{"d_model": 128, "n_kv_head": 2, "d_mlp": 448, "norm": "layernorm", "rope_base": 99300.0, "attn_scale": 0.125, "init_std_qkv": 0.0442, "init_std_o": 0.00838, "init_std_up": 0.0442, "init_std_down": 0.00838, "lr": 0.00651, "train_tokens": 125700000}
Each number is 500 + 50 x the weight over its row's rms, rounded and kept within 0 to 999. Layers, rows and columns count from 0. Numbers have three digits each. The size before them is the row's rms in percent of the matrix's.

# layer 3 MLP down (transposed), 448x128, rms 0.0862, rows 438-447, columns 64-127
084:501388524527566406485430489529415509552536542392485422446506512478509645501571561507542488530510521580519561475438518453491466515509547432491583549489494596425502579585505479471475485572523502
105:565492473455455457466481514599551604502628442527461625541496481478528560389497493536485466453433618457413495462482468538447502569467512560587547511467562453577538500446533499550500504414461514
100:476499485557502453528533550607510430435479494494448541492549428500509465491553488438427592438417443554534581528440472481526419509401564544464516463505410453459470518488464524498557549547562556
108:514474506469508486586561531500492461583492498541444549521474448485516501443480507476392415459442596423615490568508520472394504496464489459492547499549483498629455483487479562562503459502522453
120:635480409557580451456446506446477526497473513518537541463553425458495507520469524502586544481519466395522422545547505497476469433472539508515538541514489511551547457453448545595505502592502443
108:483450592498504589492418497509518536496501465528403397445408476494480517488526533528466496475445501445486452463456486518518520589534508612560579517480466520534451472443522376493449379492406555
090:507525585473420436554426485531434403520456513552484586462484493530563620462477406548561445492528461477498522480478453455527535409559486535477480458502557467540509484486570495536549496439451512
120:390439593502401495520535512447481595533457490504470424515546436443465558546463503522508431460462570652526558469579439459524520500483535561502471527530534474488483507594486477400509440596510466
090:478463398565583477565555421544378491533541449420580560549450537394556480552446493493473557519461557499505475419600469531486553503401504431465523503592488597497532439430472544494567477532571441
118:537498524578477519512477534409385481449451427460540410442467522532440521448465513540363506545521596502478524446491550441502522511533436467429504522554512465442498489478521447565545595557566545
# layer 3 MLP up, 448x128, rms 0.184, rows 439-447, columns 64-127
107:466474492466489527387505535463574554473534535478584536507467526507460551519575537468485502521511523552500515495493464486471465420468541424615412526565485410525536447490584422478465515478495504
102:481422419528516529514533481541464507466564541583525490470453523482462324531489484399573520468502501509435453469617562482498513482509538551515528548447540500539386560487508486494487530405506486
104:475566517480442445530431444513458514521534570480519589641459422578479552550416513495529543471483447450496482385466559501508438536503568529471497464496548522476546497507461519427378446454449455
118:561513431469493605610481451455496360565360574495579475593499443569475505456494462489565492550411525519519388446459555566571465572494511396504524548488411483491518551479467527518460475452506495
102:533468539408430531446436567483514435507479498407494524534516486561480529572451520475487602526505469537415539512532462508480554478593518511519522638541459461535440473492499447463386517476496522
082:466498536500470447465540522540499405517488518601432636491399494542510486549434499513477422552475405484541532415567449557427595551532401495507462412517464438462538452482546411531505485503480472
121:425531523484586552513502516472480480382449507457531513546519444533480543455495454408541438523485452458487498543509545474584440514555523485584546453489609604443445501524496556491435462456523552
094:522361485529589554489446386548465579555475499545514449555495508425477515571530545466538553464438567582463594492533494509502551435562508481520514553439475436592504504414549516500549562509528534
122:508512455495534411527531547521487500537532584614501530515500526542379384470508503449493464415511506510473478548441539571437582474481578500507537525523462530534532433533429460409511586515463445